Part of a small language model's weights.
Size: width 128, MLP 512 squared ReLU, vocabulary 566, 5.71M parameters.
Architecture: RMSNorm before each block, shifted keys, value embeddings, learned residual scales.
Training: a variant of Adam for these matrices, 212M tokens.
Each number is 500 + 25 x the weight over its row's rms, rounded and kept within 0 to 999. Layers, rows and columns count from 0. Numbers have three digits each. The size before them is the row's rms in percent of the matrix's.

# q: layer 6 attention query, 128x128, rms 0.0413, rows 95-115, columns 0-127
# k: layer 6 attention key, 128x128, rms 0.0409, rows 95-114, columns 0-127
# v: layer 6 attention value, 128x128, rms 0.0418, rows 64-95, columns 0-127
# o: layer 6 attention output (transposed), 128x128, rms 0.0514, rows 64-95, columns 0-127
q95 083:488504471530497479514499451523499524520527520469486530499487507449518555444466472520492521535501500482459466524503503553482550477457531485468522516509564532460503467512503523459492518526494560529501526508493498467497494490484516513499482502540494510466491499512489508510475535490509511507485543504490510510498519478543486496528483523512511503465474496492504496472532454532528545509471
k95 087:534484503516489506517483485476497502499496491503550454458499492514486545543451538506513506506504510500523513516530542483510489447530484519507507542512570512455473531468498504492464482532518445472495483446517517559492530483493499445464488496524485508514526462519489511510494554510516526479524520484462523489489475492524473497501487518541493499489494498510529516501495531521509463517530
v64 106:494487457524490518526493497515491509516487528420486509521483498479481483522509523497526452488509481513508449489502486512506520473528476495463520507455494501505470529513527482497509526492560517443524515514507490480496512518501492489513486510530500488471449539539496526493521500504496482544494597483529505460477503501522476489499494471522549524483485505532472537463499482477452514482486
o64 105:521489498440474497482511480477514481469499453501504510487510485524510482479505529511515495484542520478459510473469503497464483545493504504509527480519517487575518483508456513533503480464514545507501503514473514544508519439520521521525500461508502480523507514460455486472508499507502512473485432482503461485534485543499547523495526478443463468489487480485520520511528495512471510504520
v65 089:488518489522499498510500533476523544537454527473445482481474509494482495485502508479517526533549502535550475449533534506484488467464476468498539482497507518502492500487484475496543525464495495445542492474445468485520504518488497513495479497488527496502501531477537520495510504524499496466508503487511472508490490498499518510504543489513479488553519524461502509525486516500411533507538
o65 088:513518492508485563483485486534518474496525511475454545504439470512494510541558495511489467522530514524531512497492479486514467477503494512497541526464494486517467487518514479518526465488496541481512525517476487491492511487508521517475511516530501516513544518526504474499460497507501486461506434478543531504505528555491479532449495506486462484509459490490501501524502496447546502533482
v66 099:509465525503506482487490509522494501485506504437563535491480509521539507499504486505535482506469492436506496465467483436513472492477514489498525491502508450528504493489520503503501510511436520485494524489502461526451482413493484493525510490544512515480505507504465462481509491467499474509527507527479504494481515475447518481504501478500521526511454531482484473487530532505476541496514
o66 111:449551485489520488505500479484511529493520507486506487464501498601522475517527521466512496501522473529490508544487542504529485549484478512490491498533512497468501504525507545491489531470471501525509501500500552515499496507513544566510503499490493441526512525499523549528542532472494536512509538522485501508524482499568515515487486485521484479490519489510520500498482511514530503504473
v67 095:524542509547529504483515541480517501530494500507512508508489546483476487482492540529444497512498490534498483461469502559497504501501484516468508509497473520492513509491504496523507464434517506498433518470515494529509508496497508529490554499497513527488475537492533494494445510537517488430539524521475526464511532471481484502509492503491515541531490491491471491488511519540547474467475
o67 094:514474506499460521482461499489496472456476547523460502463482491518478497453477540480502518466527524536494459480477476539440470499461511494520483526467510486503487494487530495494497531550523519543537498456503513507489461461518494493451503534486487492497551483492509502533500535515492509490501505495511547549513495514495478524495507484459481490438473477500515483466491515500482482508535
v68 107:516529483498487505481522497520504494535509499526459499526504470516441500468498551513525497530461537521489480480517519514500516507502512480513463496503467478506492506499530481506505484528516508488513537522499497479488568499509415493493464506503508483457488484472506525476499490501512501481507495570514494496514527486519536500513510490506490454455490499521496553468447446447524476485552
o68 110:540491476518530525521480493496492541505430471478489516495483494480506480495493518519503468462492513494512489504492478476464501508482518487473544440454538479510500447526495481476483472492503533448489518506439477492461506500490538465519491474537499534538515533488486517505520492526487475469480487495450477490492498467480524498500516560501519475507503521485509463505523506472483571504510
v69 116:474514504495482500514494506531477469543498496575490495490518418460454514494513550497517519500506521518494474522510477472525521488463450502537423488480505503481486503524487511491495489544519495487492503525480502480481488542491513521515470489539493516519497476490502519518500519483498513520499450495517501515485549472501502495482539492476499468500515466517502583505506481502448479533503
o69 108:554498480503543527459502501472486509546489481482486515532530512506486465496493469533502480489487511491499514505504521528472530468538527505527564527516498542482546487490502479469488469475451498467506471536499427474465520504499506479532515485529502489463466504504491489483529485530488459475503504457523523519466463482457515462504486542492511497518507494516484474550504508513506530528491
v70 100:506507500505487518532473495450519472508522502561513496480480488479502495464512464495459548482515479486455490504521493497486521523521498515537510504533491548488494501487485501538507498524546479514471497478448533497529493502503560501470500504470479486477481455498491474524478490516536537492467412537477506506539524516495483477522466516532481504527517458503539502472484493544507474511486
o70 106:468512522538503501491513531524482491526517519530504501510475479438476501514480481508496528531479506498512528484523520549486548455522523510515466491492486489507522524490498473440482511518522452512493473495530483476487490515471453475475514560496515529492517493508511455502519474487492491464549550504520479506502473490480558528482536463477517542482510500503448506500475459503519464515476
v71 109:505512537497507480477501482461513502463475534495490510510469569509515495492509442470452524458485480533483525496493536462458517512465497519475476520530481558522509488492510492526495506473459541526505471447475504506491491515517500444519501515447505482531500532528518479535497499508508502510496451581496501500515518480498497485515485498501467504520505501482500458557502499513517489494502
o71 104:454547543525472513549512525517498502496486496510493515508467526506483518477498491510455511532453489504514489497498416509532496518542475478463474481498480440481508560476502470492521517547513470486525525487508520485529486471506486480502494531492518522519548538467515464508515497466474499524530514522519543497491493508519477508501527462465493516517510480510499503479475505463531483465469
v72 111:492536515516492467496500484432509537475473504545481530532505534500528499499494536510486591487479489443494521490516488533486472512484466503505475496526488469468477503521488501495474465507501517520502525483482500504511530516509464496487510506485504465420476462474496534494514503517510537556516469461494496492510495471485510524493486509511483525496487499442509462528458480485503478464496
o72 104:499473488483481522447528501516489492475495475485485468503474476476454474490479516481498458504520517502532467483521496476524496543487486487510491515426538494438469499523479507536539472512499500467491486460519532537531494479452484492512466509496489529472541506539543489490498496484502448509506505556515482512465510501463488482477528518528530503524505510541471505465479490474509525461507
v73 105:522490498482516496506506486485462495486508507519518521527488494542502479549512508524451470517532480530488489476454554496510537490513468467527435511511510462507479515494485500484519484524502528504497531497506485535518564477473487462535522481492536524451514483531494531498501478512529463517469493480547516478561508508507482504473497483506520495494472469492468427463517511460514498507500
o73 108:494499527507510502511485489495440541502493492484489504455508508531491516518490507463459494491527473484524511472501457478443500553484539474504498459496505523522481481580488551540475504507498453464499478491493560526505505479482484573520460504508491469491483515493498484511521513484482506522516470533520464499502492480509526492482473518509459525462482483479528516487519496476457519492484
v74 098:496503479526500484469521497511543531525511509493445550513544494440492503525477485497523571528479508453530460481494508532486506524475468529495500488486509491504509485485501524525488483528470500526448479551485492479504477509449500494502515487534487519499513508478501516538490518504537542512479520481461485515497488486498496513488548534528476484465502529526533516494480510534512570537496
o74 099:496513505486500508514506513476529486503454493493519483513501486514478518465503543481512423498533499539479489500508533503528457470485495515511478506449493502467505474521525474485505483455446512515558475488541449524456485524479477493512500522457510485489483459495505512450467542520479470495464512502488499534471528511456480499497539513498495528526546512517451508488471506481482465507499
v75 117:495491473496485523498506503505533503513503502466507503509501443475479487493517473492518473490549503515476509514477505481498558501492487514481467507508507514512517477474467534504529535551584538498530499518540514473514463507517523514483466467541489476528473484482505514501525527486513490542494541425519503511437506477523482495492521488495507501491512530556502546489517456514459517513491
o75 111:513522513479515485505525491478512478512485491495490507505527522537511523508495507510518495494464489461505521451502537499456528497523503514446486486520487509528537493531480463496472494421477551532525512548486434493492566506504494492524522521501524481528453496491467472500491471530509512487475454505519504505520492500454522458523490501477499497486536452536506533544521517524499517495476
v76 093:482490519500475533462489523478478507484501497542462466519501521543526481484506460521455509438518470440475488482488509474502562517504480491529536491491506490469490497512498514517480543516501508533499527499482527476463472528538522504500532508499480495480496438482504467502504521542469532532449514503507515486476456505533517502508520519500493508513539505539456519520494518529519454477476
o76 097:498468522507518464551520525499494487502542495486531489522494461513489537528503500524522493494481516486491486487532510554541499511502488535523463476477527482476490517452497481496499518497494490548497452498497551504530535509488464521515496472495482556517531492500494475497478446499538446479485513468513470508460512494463476514483488531426523542501504522517462450504484516497500524491496
v77 114:484472468504498503507491524516488484457473494469451518472526505522533509485486499503502583464470428493508536461447471502462540498512504519484509487489500502508508531532479483477475486471489537526481503481488489502510499478522494522499456509513528500478488495489541459527504489507540537489558477560524505499498470462511510480459530499514480539491525544503481520530498492502483507522505
o77 112:474478474502491512500504471513541524489513499484485442525476449517530493488506527513491500496525500466541496508523466550549491515477458484466515537505497477467501503456491484523521525476519521517465493521563539506523476504493486497483523523495508514518538545495526526466461500524475471495472529496547529501466526526452506513477519511462530510469525517463510507475483497476491545480476
v78 107:483498522522475500506505522499527465575533473498525494503477484475540503510468551512554514487511457470488535538503509530556481478474528486490451527491487477497507511455502526460512496494550491526477486480487510517495468498485485517464488499504525488488468488489506507518496486490531520426482515510460509527486510514497496485465455509507535500516470461495503453488508471517525534542496
o78 110:518525485509505512438479500505473526511483527503517503481529476524485489522527510443510518511514537504474509476505555486432483452490484542495486526540486503511518518557471514499492513509492501517449524516522479499507533514504454461455519542512517491465521511519496493531515517487507528509551555497482503515540498486507535493533507496536515502500539495491519509446486503516525470470533
v79 103:492483499495486472510513509519490460460483491435526558462492473504493505501473494510471506486536505540482493507508512516499511518495449471542481495508499464474506495484488496533490516519484481510504534475555489479491503487496494496458510498512524486441459510481484415517487494481463503447485492525514506515535560481481462517500465535540504481535521460501496490480532483515532527499497
o79 099:484512504485529529500510489495456512539483508531499462465492508508494486537498474452482506534528486547504514477491495504456511498501508522463513526488503544469511538526513480466481495484502455483510462504550525529479513500507488495465570531474450557532513481505530537469515488498504546493483513498497484494503509493520543497531508463489461461442493486523513489548501517475526506523514
v80 101:524514458497501512514483500550486540502497522501492493480490480486520515507514487512566487502535495504479524470482507520505564491502510505480545498486508514519501514567476494519501512537557510505476495533519533477498500480517576552554477506541465490496501497496529548462504487503518466491489541448476529496458496514504476499499517486484519508477480478517491488497536452495505457485488
o80 098:507490497538503468502529490470533472520504447516470485543517496525512504487490501542494545487493491512508518500482527510463499504480500481479481485554533498563553454468496480501463502442500521526496469475498492520525524517519491518468476509502530507470502473501492483560482523518510524523518465506508482494563505464477517462467502516519466509479494462488497500521549535545471501487505
v81 096:536513457509502500496489503518490549530536484590472471502513441537452504531479543512486492457495475493485511472529520495471511522501496554492498507492481555523524499544507542500505511493503467500504503464492533520515537498516514530496524475482494499476506445482454524517510505482500501510467491505524483503469531487467514515513498500542498500477544512498532484518522486493473452472518
o81 099:476470497493515493493489522474498503519517481472498492537491500454505511522492499493497491474502537513487461517513450494531505505496514448530517488515498501493475512480501438451446549488434492485482457479476492482485467504474492481502463517482520508473481506513490431533457489499485526476489509526472482478499521471517529483487520525481503538458520466512449473544524472517524503491455
v82 109:484482475478492494489501524504507461502521469503535510501518553532550490524511515500491493561487471468494536497511498476489495492454492483507533449549517462471526525498502529497490492454447479508454511475535509473526481524519549520472513500496486494506510487479529486525520493510536521466501489547510515504517472522502448479500514487506476538515468514477474434537496520496529537528506
o82 107:457493526513521487528493465472537524451511532466505507480464446517513510510479481475514561520491516517500558499501516500507492479559471509479502506532478531451450517506526546504510519534518487528496496498550476490517498530479473486469487513484505522469502498521542552499481509490466490557540535509516489509499537502506473524502471484519499522459484485507517513484482532524485496466510
v83 112:487475478513500515519480485523475513533515480531492513501505455531481485444539474492501496480490457470510539515442491478465456489497495496512516510522505482487502507490476527473504553481470499534515507522491525531469480472490459499508499493481507508543502484490514428511559485480449514506552495521524504504549495449508511481516487511510464542503510507502495563522487501533541493491525
o83 103:482511498485548474465500504495482492504517529457493476503515514478539542505448524542508515520512492496518530543509498528549523524514484494505541491518475498480521524463492478496494515514513549514466530536485529473533495574500511481481473505510486512520506521488518498501496504531550500484491546487503524510421491488541510492474475494489555468508546537509529482489492496506536502526470
v84 116:506518492517499525497495524539502447490510488506476477467496492481474503499500510473472467523512471519496431523537522499547477516459499487486425491487492522513524497481499529527473543492486467523489487524529502527471524513502510507472478476499488517504506515490514467499483483482502503519490413467517500537479536481494539498516479494487488444501502498546531534502495548507436472524499
o84 112:540494535498536513481478514470485510556493511493516532541520523500501476489487450483453518492447500502479533515493517520487569460528511522503501517520459494485503500499546456442484479492509464490510467517468445459472509501525498523506515504497491484505484468517487518499504516502464490503483521509482522477501463470541472496531499514461498477486511493498493489529534497529567484501451
v85 096:513477481508496467473502475544518533499496529431469546514520435495494488495523489497533550458527531463486491479536446476497489486505489510500478520510515512526505503509496493495483525513518507506546510515508475471488505493525486543483539504506496501506487523482467505477569500477491475523493524487489482522493492474486486516497512481527543504455494575512520510486486454500445548490497
o85 092:497535462434512479493532486486540483510461463494513459504470526521539501544514518515516503482497488502500500506506503495510501525531467498454546474499514485518501449487492466505518493431424532490499502515478497528478498468445523495530511466492518482523498492509507499477466493486492522474427489532488495466538509512526527493515516499521462487525558496525495512492503513490487514508519
v86 111:470494463499504502501516486498529514496482488495441495496521517563508493468483495475508573490558522527512507487507527484467534530479453520490522509502471478495483497479473521474500479444455494502503530531488517439523460533476498514504505496437499511496525501491492456497514501498478521531517478548512451489504460511498497504491508511495499474502498510495472539512436535521511511538498
o86 105:493448535495474490500487507507524483492476530477490484513478472460497502523489487520530473533473478502503527520526450493560474464511481491510533466508489518455510494480526470505515496553508556488484472513546484523487508540494493502505502492501493522480488503496505510460456494481527437499469479478531507454473517507488449537496538533518520534500541559484507465525498490461507507506500
v87 107:494511482478498505503492501499514504485511450577510477505486479516514502483521492498493545481451522527524498515503505483508497525494474494523485534517527527472506497518517494504507477514479521519504507513510530531507513491500496489498490515457505474454458469437477512519503499504500521564483467557552471519513435486508503512536500512496475423505507522535494519524463533469454476464515
o87 109:497483507540521502490499484514465536503506483458532500513511482487474500503462486505504500510446483485468452517534437472523551508519539497507504455512494497428487478488518475540491438513486481472511530491531489435514498519497486485518518449520494536526512508537494492455499491510502461459510504508509515444479508496505500513473504493489510535507527536533467476491515472500500529482488
v88 108:479467485488503479503481486470475500541505500500494484474479483515459509467506542500484450504435514544485514476452505486499481509522516482497462515492503535507473498483454468481516454481560520484515492507505497520506502531511498505516493495526517513500514542517542559476474503490471502474490508465530532522490527465510512486489555495475508499520538489534505523488499468454487447549546
o88 103:531505485503517535519483488520506472523463470486499524510558555460511511488512500507484546480517478471524488499493482521460540501502491495496546506540506493519533487510531505528476478512520522480476529524466496469494507462487502482525500539512525468517490511487491474525533525524535508501490446504498535509462484519482502479483491552501463489482440496452524511520528515530509579470495
v89 100:523438456458484481503484514522482507453493480429468477504522503575530507472462493493499516499541545509521490466536485482495464483489524503496500493522527478512520528535507513489499540521478470523507516514468513515462524469503475497517536494478468535482513517492496467449502468520455515461503508498482479533477519515514514500511505470482509486505489518512489470463476491466460481469519
o89 095:481482483503541486547513467475516507529503508481513495506471507456508513554547486520509531512470468518478487551486514505494503528498469542508527473507468508500479476489520515491486534495487491449452528507509533491529524500505517558500469487469522515519514472489490515532463501473515519530440487507469455456500524481522511517458506532543510496480520520452533486517549498495521473488482
v90 118:516521530499525475528504490483483494554487490485500479530480431504490518514487482486546513490480498504492484536484514494524508488514509489470458488504481466472520504518525474492513491539529505471516488482468509489488572452493446488500475515538507505462510525488528574512483494510496475536494516423497520533462505486496508499507464479482522489464464490509495516476469500479472469459527
o90 117:543488461476507514442478499506495496541535474486491532506538524494481507479494507492464502499486491495517479494467522495471494543459545483526473485505575493554512480550449518533520447472480517482508556495483494511518511499507502492525477474545516457477505508518470495534517473503503479491474479486456476473482465490485487494490539523510511490525498456517509503480541506484511518488468
v91 119:489499443517516515497506483534513489525487517480475558471509511533523490473494461511474543533518472448494520499504505490479457491511464506458480431476510478509487491537497471466491523490516484479479483513502500484498437507499487512505475494559485520529489518484480470495520492501508499512535518503551489494516512538509477513492512469492477526507484543478472485515453556510478550549513
o91 118:500514514486485464507475472488541491466497517474481490518466462478554476500528553497517485492520490532525525524452504535528521552531452496513513494543481504474484458483496533499509471495506539540490482518527477526506512536500512537519505477512519502436484446469522538474463500531514485502468482488544518512437514520513493516502498508496537520514508498515515535520498477493516466508502
v92 094:496498496503528499483513492509512512517498526458455507474457514505521464463480411485543530476518450477460524507471502499491509509491533468502513474474513511491519492519488505531508480503475527501469485521470504488514538537482495484452511521531534516496476508505538434510497468513487503517458503473432468495537518456514519483477457502513506515455502510506491469500501516525476524472504
o92 086:525494510480504482491469541487481478507500465451520486533498481475495540510538510536493484495510519507525527503530503510522499499503518516477462479521546477503525521477488470513517492499533519574480538479527530557524491460523473498476482519528507517528530493478510495506473477443490489521467513500515504498455495526513462511510599491478471480518507509499533541471499478488503483505478
v93 104:472499501472511476496495506491496486521491533529494448506481559530510478547513520497467535481555494522473533493466475503469521467538559504568509518510500533530477528502490512510528458497536507452532502506505503468497545454493488487503503510498474481517527463539501493508498512502503519543495495490490499514531467505518539502536523493492529557495529553492473516499502457514516486504507
o93 098:467482464472505504541548487495522502484584503464475490470488483482487529486513524515495479478505480463511538487555496501518517471512502475487478528483511479521502509485438491536464539520497448521514502525467551505518472477486500479499503509515487494505527538489520490492486457463520539516515463470513466499484520523445518506489510558516498493518476498476498513508467465480497528510528
v94 098:484538467470526474509480479531522522524466513510518506516512477507486483500497519509532558594522497543507480472505494552533457497518522506537507476494512474485507509495464521526492467494524498485478487546521506435537512501484547523484517487521479474503527524505522518479515473491502533511511483487559520521485467519490515480496535499491468516517479491483508474475448478492521514529530
o94 094:511461503514510520498512474499539463503485531472473494489505466474526487497487492495484519496535473552540588524516538491501533457518510480495523510508501528499515426525511525506497477489535527460493489488504445507486498511478480491489487545528517504464449440528507522497507561511513460523485476498500494477529508496480479526493473505543492501490475502469489536516503477517490524488492
v95 114:504478478528506489516482500504485493525508495455508516523488433526463525527483478508490395492537544506499520501469516509510478483506458476512448517457487514514492519480500486514499500472509484476536519484492495480505508514504481489499512473512507529495482522534486495473476501502496500495521550517538524503515551489519524478514511502497561488512500537465487502414547508500533503495471
o95 112:529487504487475507487480509490470499523487530518478522452556550493519503530534551507501501497534497499492515493476515494472491527490503511478550477540487497545494483516463507472515545516495517510510481513469531482481483471502538502508534484463450462509503495446482475498503513502528530472459470468470459523499480508508527530504487505503415483464496453480531520529495484487501524519499
q96 081:498497512480515502515527514526519530519530524477509517494514459488521495508488514492473469467493546570511514502509486476511529543448482498489515501485496515501450499494486518567511483500482472484495463492465496500494504480501537490541484500506477515504567528478545549518463452518487529524492544496485504466475461523505476519474528462450514539484526485516486494453477478493512474482505
k96 072:491508465505519507515500514510516481510492463559505477478460541515487516475496467494499495449509493509463563474469523483500486527516493536561490508470503501536439528469533461501530513502473471529485496509482539477459488483473483512485486524486508512526493521536535507546458489507485485531455545532502501459482514525465481471502462508480524493521508473501498513478492514524467519483516
q97 081:504487531517519505527490483491511492515521539497519545438457488527502479530550525504462500459519514466501505497458498497543509475513482494488489484488455481540477469457516490492500537513489463468476498508441532466481475492486506501515450558534454519461513484539479494504482510504504505518491511508469528503461500464465493542511529475517493478462506495491475519530480524499468517493481
k97 066:533509496506520509461517465462501474516478510447467445482561525494517489511501507471525490496549505455515509465504489518506492517494486532519523512507450487548495515483453453527506529492498526503463482519481469519496516490477524466474526537498452517512506501504510503536517514526487529472463491467521496477486462503515501497443459536497503519529505477503483479475508548503467496465463
q98 095:526480485513488508485516541529540526507499534502526504457499466532475504536488500454504489479476521513459536535489473582493482457481532486537498527527501498536435502479489484469525519519490518487504497471457514466481477486507490490530506544519439499478476460515494503521461511533522513514493509514505514522513505520523511517490543486536510515524510477510472489503511555488466495525528
k98 086:519493523508489518505522518516447511506481495483485505488555496461530513529521469502474487502494506521516478468530526518503483482491539493488506495500546520497501488493514468534498499449521478532504477503504519514518494507505501452476545439510517518527493458527496495509528481507512477540508468514439452516556460494522524457541499482533508532506555469519489459519490481451531485509521
q99 120:473509497595482500458558510492501460492471539493516478528554523486466557518480507483533519523494492514512471498493499494514540467532487482512525531517491499496497502488504481535502488532508538499499503502446503493539488522486495455482496492515487490484444493508486523524473526508542488507512509498471531473492501490501459471510535536564516522514517480510473502500531539504479523523521
k99 111:470521484538494486472533495515496536492491535508522478508555469489494570464510529497510488524507530507526470504501519494494503488463556458498470528526535496484471500544496507497490489543530486485497517455515513510517488483494495507499501444503475489507448502495547528496509485519528473512505506529483498537533456520500519471515565515512499544498537480528455529522497529486502496486548
q100 258:489488475462523519540443463490470518497544464523480520511447485482519463470491514533473490498510493503540516516498507467494477542469494553490501465482488507504519478521490504499527507456494474478506512516514468492470513495550509534531478531485537512511533537483523488481527537537472538496502499501505478499478505510512514549475481454475468459479469510494556500496475484521521497476453
k100 220:522524499510492495526495502517509517506505505510470515500451497488501478537487491521498494485524513484496531528491490491530515540525463571448520482439462524510482486479526488487494485462502489508488487523502436476489527552546507509507484540475513515488501484513502516518508521557480503532470523488513516472460548491550473522448481492490502473497459516475513483549507499525514529484451
q101 112:492472469419528516509483474483478536477522472514520491462435486493508458499512508495455490473504473476493530520495471494501455537482512535484474490491506479493505522518476497477489509452500468483486477514529499485473484468519505542521523514489541504502504503475508460474506494489479509497445486494513487486515488516497535524474496500412481475509506527470503496483457477483493513437481
k101 082:523516522460481478468547507518472477511510475482480482449472478505490508496539523483502509491527514511458485496515533480500536518541515502492479506495566502509461505513526492531505473473523497504514485515511540532496495524520488516442493409515472498521533478498433484500527456488479480484491509523474530507499466514517508478464531507503488557487542482482464511502513470475498511489494
q102 124:525493497508462518447543491485488531498478491485496465528553470547492501484455471474539500527492496472548482512520449495487485472497493463498498504471496479451563527540503522480509470519517518530503523485521516546542497514502504512493484451476491501535483528534482539510526472462507508485505491515496475505511477513452493454540486532527499517519525503479499492474477474489514491541491
k102 092:446467474526501505518487505502497452514538467502501503555484512508508510454465516519491494502516495484538495514455494468475488496477483542517527491524459532515595524483484552509497539480497507492488504493515471489491499501501513514542482546494509505509496520523493492484528501493461481477573502449457473460509502473505534514479482506491475494471464508474497530475469506478511510486497
q103 109:524502494511525496565479547499488476527512507500512490495472525495507524529503520513501494473485496531484559476489495474535520532493546482489477471529457490559465459448481483500483563478494506496493500495500508464459479484523489507545518537501488521492522509499503471498459512502506521479485474499498487502508538492528551558440471519457504530463502534482487500519479474511483495479510
k103 108:528490470513526499498515526486502467483478487494484509520517503487514499510546469497483486500501463468479476497501515496527506510498471492492501495457526477512430453489544463521476486487514502500487483510513471487477493564489539499502467516473513531481469477493480543520479552565521550492466514481487529491467546497513484478462527464538456517564488504508510498534530508511483506523519
q104 089:457488498509478489507513500540517494483525562506516484557531529529517490522503468493532477440512499490558484488525502557495515502523525492516513548483518466490515552503488510482515503514484463532530469468473482504524500511523508493495522482477502491454528499502488525524492460471515478514544505521525489530464482464468482506479490549485500501427505472494512486514518484496528521514457
k104 105:489496472492504504493474465447492451478523532500492512500491510483495414493501531544477510489476488493507504501528511539466444502441541490487525500526473511506491464507476522496558511473475485505516472509513535475525504482476523507515501528537554477485488507471495510491495518462470529481565507508549452529522509493470535491510503486473491504487506479495496499488464507529502467471492
q105 091:499496504488504524506527478455499532513475505538468510475491482498509491577506482488506495526459466463499489508551470526539529491544501492526497499476475455470495508540530504497470466476451497498500538494547514515536506506520520531480513515471528490551475493519497490520511552533512534469529501507506440485525495535517504485506509522524485520526487497551528461493526510512474486520528
k105 079:492522485472505513494496490497520487516534523459489443524492480502466570500517561530488493527508507516484528524496504476472471506453496563496497496533481494511520574534473550471485519475502527489491482471534507539444503503547515534500482497526506478499494492548503549478491490480512487466464515524521519540508519500528488506486463527482475480482497496468483482500487469502492501495497
q106 091:503487459492485464484468466509506518499412491480486463507544478508518501495493526513517501494467491479553481519520503490506502492496513495508510483456486521471562474544481521521518473533486507463521521494472498505522491479523508477471501503519510517529495540484492485490481528526540502459486461497428493451519500517549487470501525512543549509485532494500472496473474498484532492520466
k106 104:504512490522484518465534476517497522491455494482536531482515516497514542506520511509520466491527497454514507524483499479517544523525532513471501518475516473499535546580536512507500481495522458468513490521471464529486523533562501488495436489486496494480457463437503480482537520500483467491546473505505500467486503475512477510469505486474493498519500453496473505519523495515500480506477
q107 089:494495482507519502533458504532532497518546486518516553494510498502484500493478516528486495498545540521477516510456505513494538509493477532479487507522475527500467461494505507511532528496474484471544490520495476477456483481498487517565503571498471488430530478485513542517473525521497491520531473512517527510487525521507488555468540477467475483517505465492491475513536521477463487504481
k107 102:523514501511495454462549530494500494470482500495492474476490507537516533500519469466499478489492525487498488529495508483523507506530516532504517484489518491543417477506540464524485519489514500500486465502460480504552496539506501490490494476494474457493475475527461478517519496538524475545476501500478573506494512542510468484485522519505505528533537482523484485560524501459525520521523
q108 074:482493485542507501500467510486478519532496465530482487503527491465538487466472479539468504518505485465506529515476509532468504474528516470488487472458471531481499464544477517495479503533532473488549491514512483500514513475517537501497459517500549467492435498511497521487503494539474530456500506474505503487481544557523486462499457524530471491531485493490540534489487482531514484506456
k108 111:516516496519464516464528511536550523484469543518549449451528492500512549481523486503536497496517518479464435503491501469518507488526487533491494484460512485506504518512529447521448482474520501522496473510480456514525499524545522523507475475504506476496457452475488489524473478524482475519495496487506527495496514536528471489468530492479506475516538490487485489538551500499490518508525
q109 102:480512487500466500529493492464494524487492466496464536554556493462493467504432486488519483505513460501539502492494494460471501494492504512508513480477492500463572484501508531485504460546539502526522534517518496523513491504513535493476474487507505480509497521517486553458501510490520531517537502534483436469505515476481505493498487505536457508512482484467498558455470509512494480518512
k109 098:540491512460494499501545503505510506492483528486545497446506514501483520534522470472513512497504543525502480529475430454526541497541484541485500510517542514549511522496496456505473516439538530501492489501483497527526555501562501508497467466500475482514461484508466480533499472507478445508498490492481533479496480527519492509495517513460500512496527519517478495520514494467498527486505
q110 109:503489500498526462497506507521505487510559516513513544458484463522517548515517568479466507491490521492494503510511488484501535538448474500492482491495502498536477480463535495483516542490474483484480523471515512475461509493560505474550494498539469499473513517477511515517500510525506515514513506493509539543476522494499466521495485461435466503483516507430478481496520472500515531481534
k110 083:514485495530478471501506521450435482473447462530516472525526513503469519481478498498490465441463503465528530489488500512528542482500505499497496486525512464473423466494501484525470499490526506522485479506486494516520525500475466484471493484493470525484479478524468518532459510568515541525510504506500502517509497502465489463529532490465548508513501516491493492492504520527519491505452
q111 077:474530506483500444515473477484451495545466463505458472485515454535489470474517506530488462525524492512480464478549539489458539528469505543476469489487477516492505514534518485457533559491506491462528517514537507527498534468493531500462524506498490474474479532452460479502479520533504488504504456499522482497538537474498502513484488477498478511508486504499476514483482496521509483501499
k111 094:529476510495488458478560504468473521492503501497474465452531496546506527512530471458547513504505514496477500543513496495515509499565475526487474507460555469472465516486522470524466518469513511538500495536463477495521489536536489466525498456495462454504493464497450493504460496524470464516498462477509513504488506495513473515489510513476498529537539484512490505511497489499499493526506
q112 087:567500480469506546472531496525500511511467476465481510493525528490507495494508493479506477535507501498493533515450481470529492453505544471509480492454526504483467507522482536484435458497513478527459488510554469525505503495501495501491497479484559460508521466514474520502536466493476509523500500461536496537510511529457489493475546496533506502529501516525475510544503533499485503514491
k112 093:456490505509496506517432488530516494508514510506501531556500499468519507458448542533487487504488468509525491487494491520473500500432488500530491464472463508510525495496490553497507487527478500461501519501516498512516515502512521536532515536520523498514514527493537523479511486457480543441511522518492513541486513484439516509547465468481512467484467497508537473461509501484504472474484
q113 080:515503490496481506525472502500483476536495455477463493541493507484532543472539494497511502466537554486498424513515569488501481515534496514499496483468481508512522520508462501503522475511508471531524514495469506493520525496495528479506478513485529535523498514465497506469473506483483565525507519519511492473513538452510524479510510460502510531506475505506437504502464525553456508534496
k113 121:498486515535463486491526503516538478491516527529529452476497495504517569525499453481514480473537503498478491517490542471522508503543495514472527536455555510509470527487553463476467494508489525491474525503442471466469479526527516499508512483489488521506456483490474497527455525528531500499488481471506554487479518522507517505477503486489478491534505486480485496550551489504485504522496
q114 085:487496487500505521475526454474507519505505492491504509529522453479501539510500501484546519535535503480562525501479514485536471484453489477528580535513512504506579476511451536521475482518486498520469516490490518508543489509472520504492515507531452486498537486497519553497522514485519495492474521521498462497510477502446528490523494486512509494443507498519524528498486476479521489488479
k114 088:467471519528496515543483470494527522486513511512526465475448491489509489486442539527484517488482520508537496503503501468518544506499532522528535507501512497520530478472465483492480502468476475491504511457469527483549499512552506494493502527510450492499465519497477480502519458462551491501529470482450527523509510509551505519477557502509497478449509504488468511491522498535509536527477
q115 093:493508500501523538490495478528548496490541506489529520495517549488503478490449509461513507476506530520527518516461466514507499456499491484544515522500495519512513556497519509514457466538491520533492482530521537541478467519496475531521481507522490493484533490541535532447522465458485495513526457501507485530505522519445489464561500538491507493512477513506484472520484513479496544503513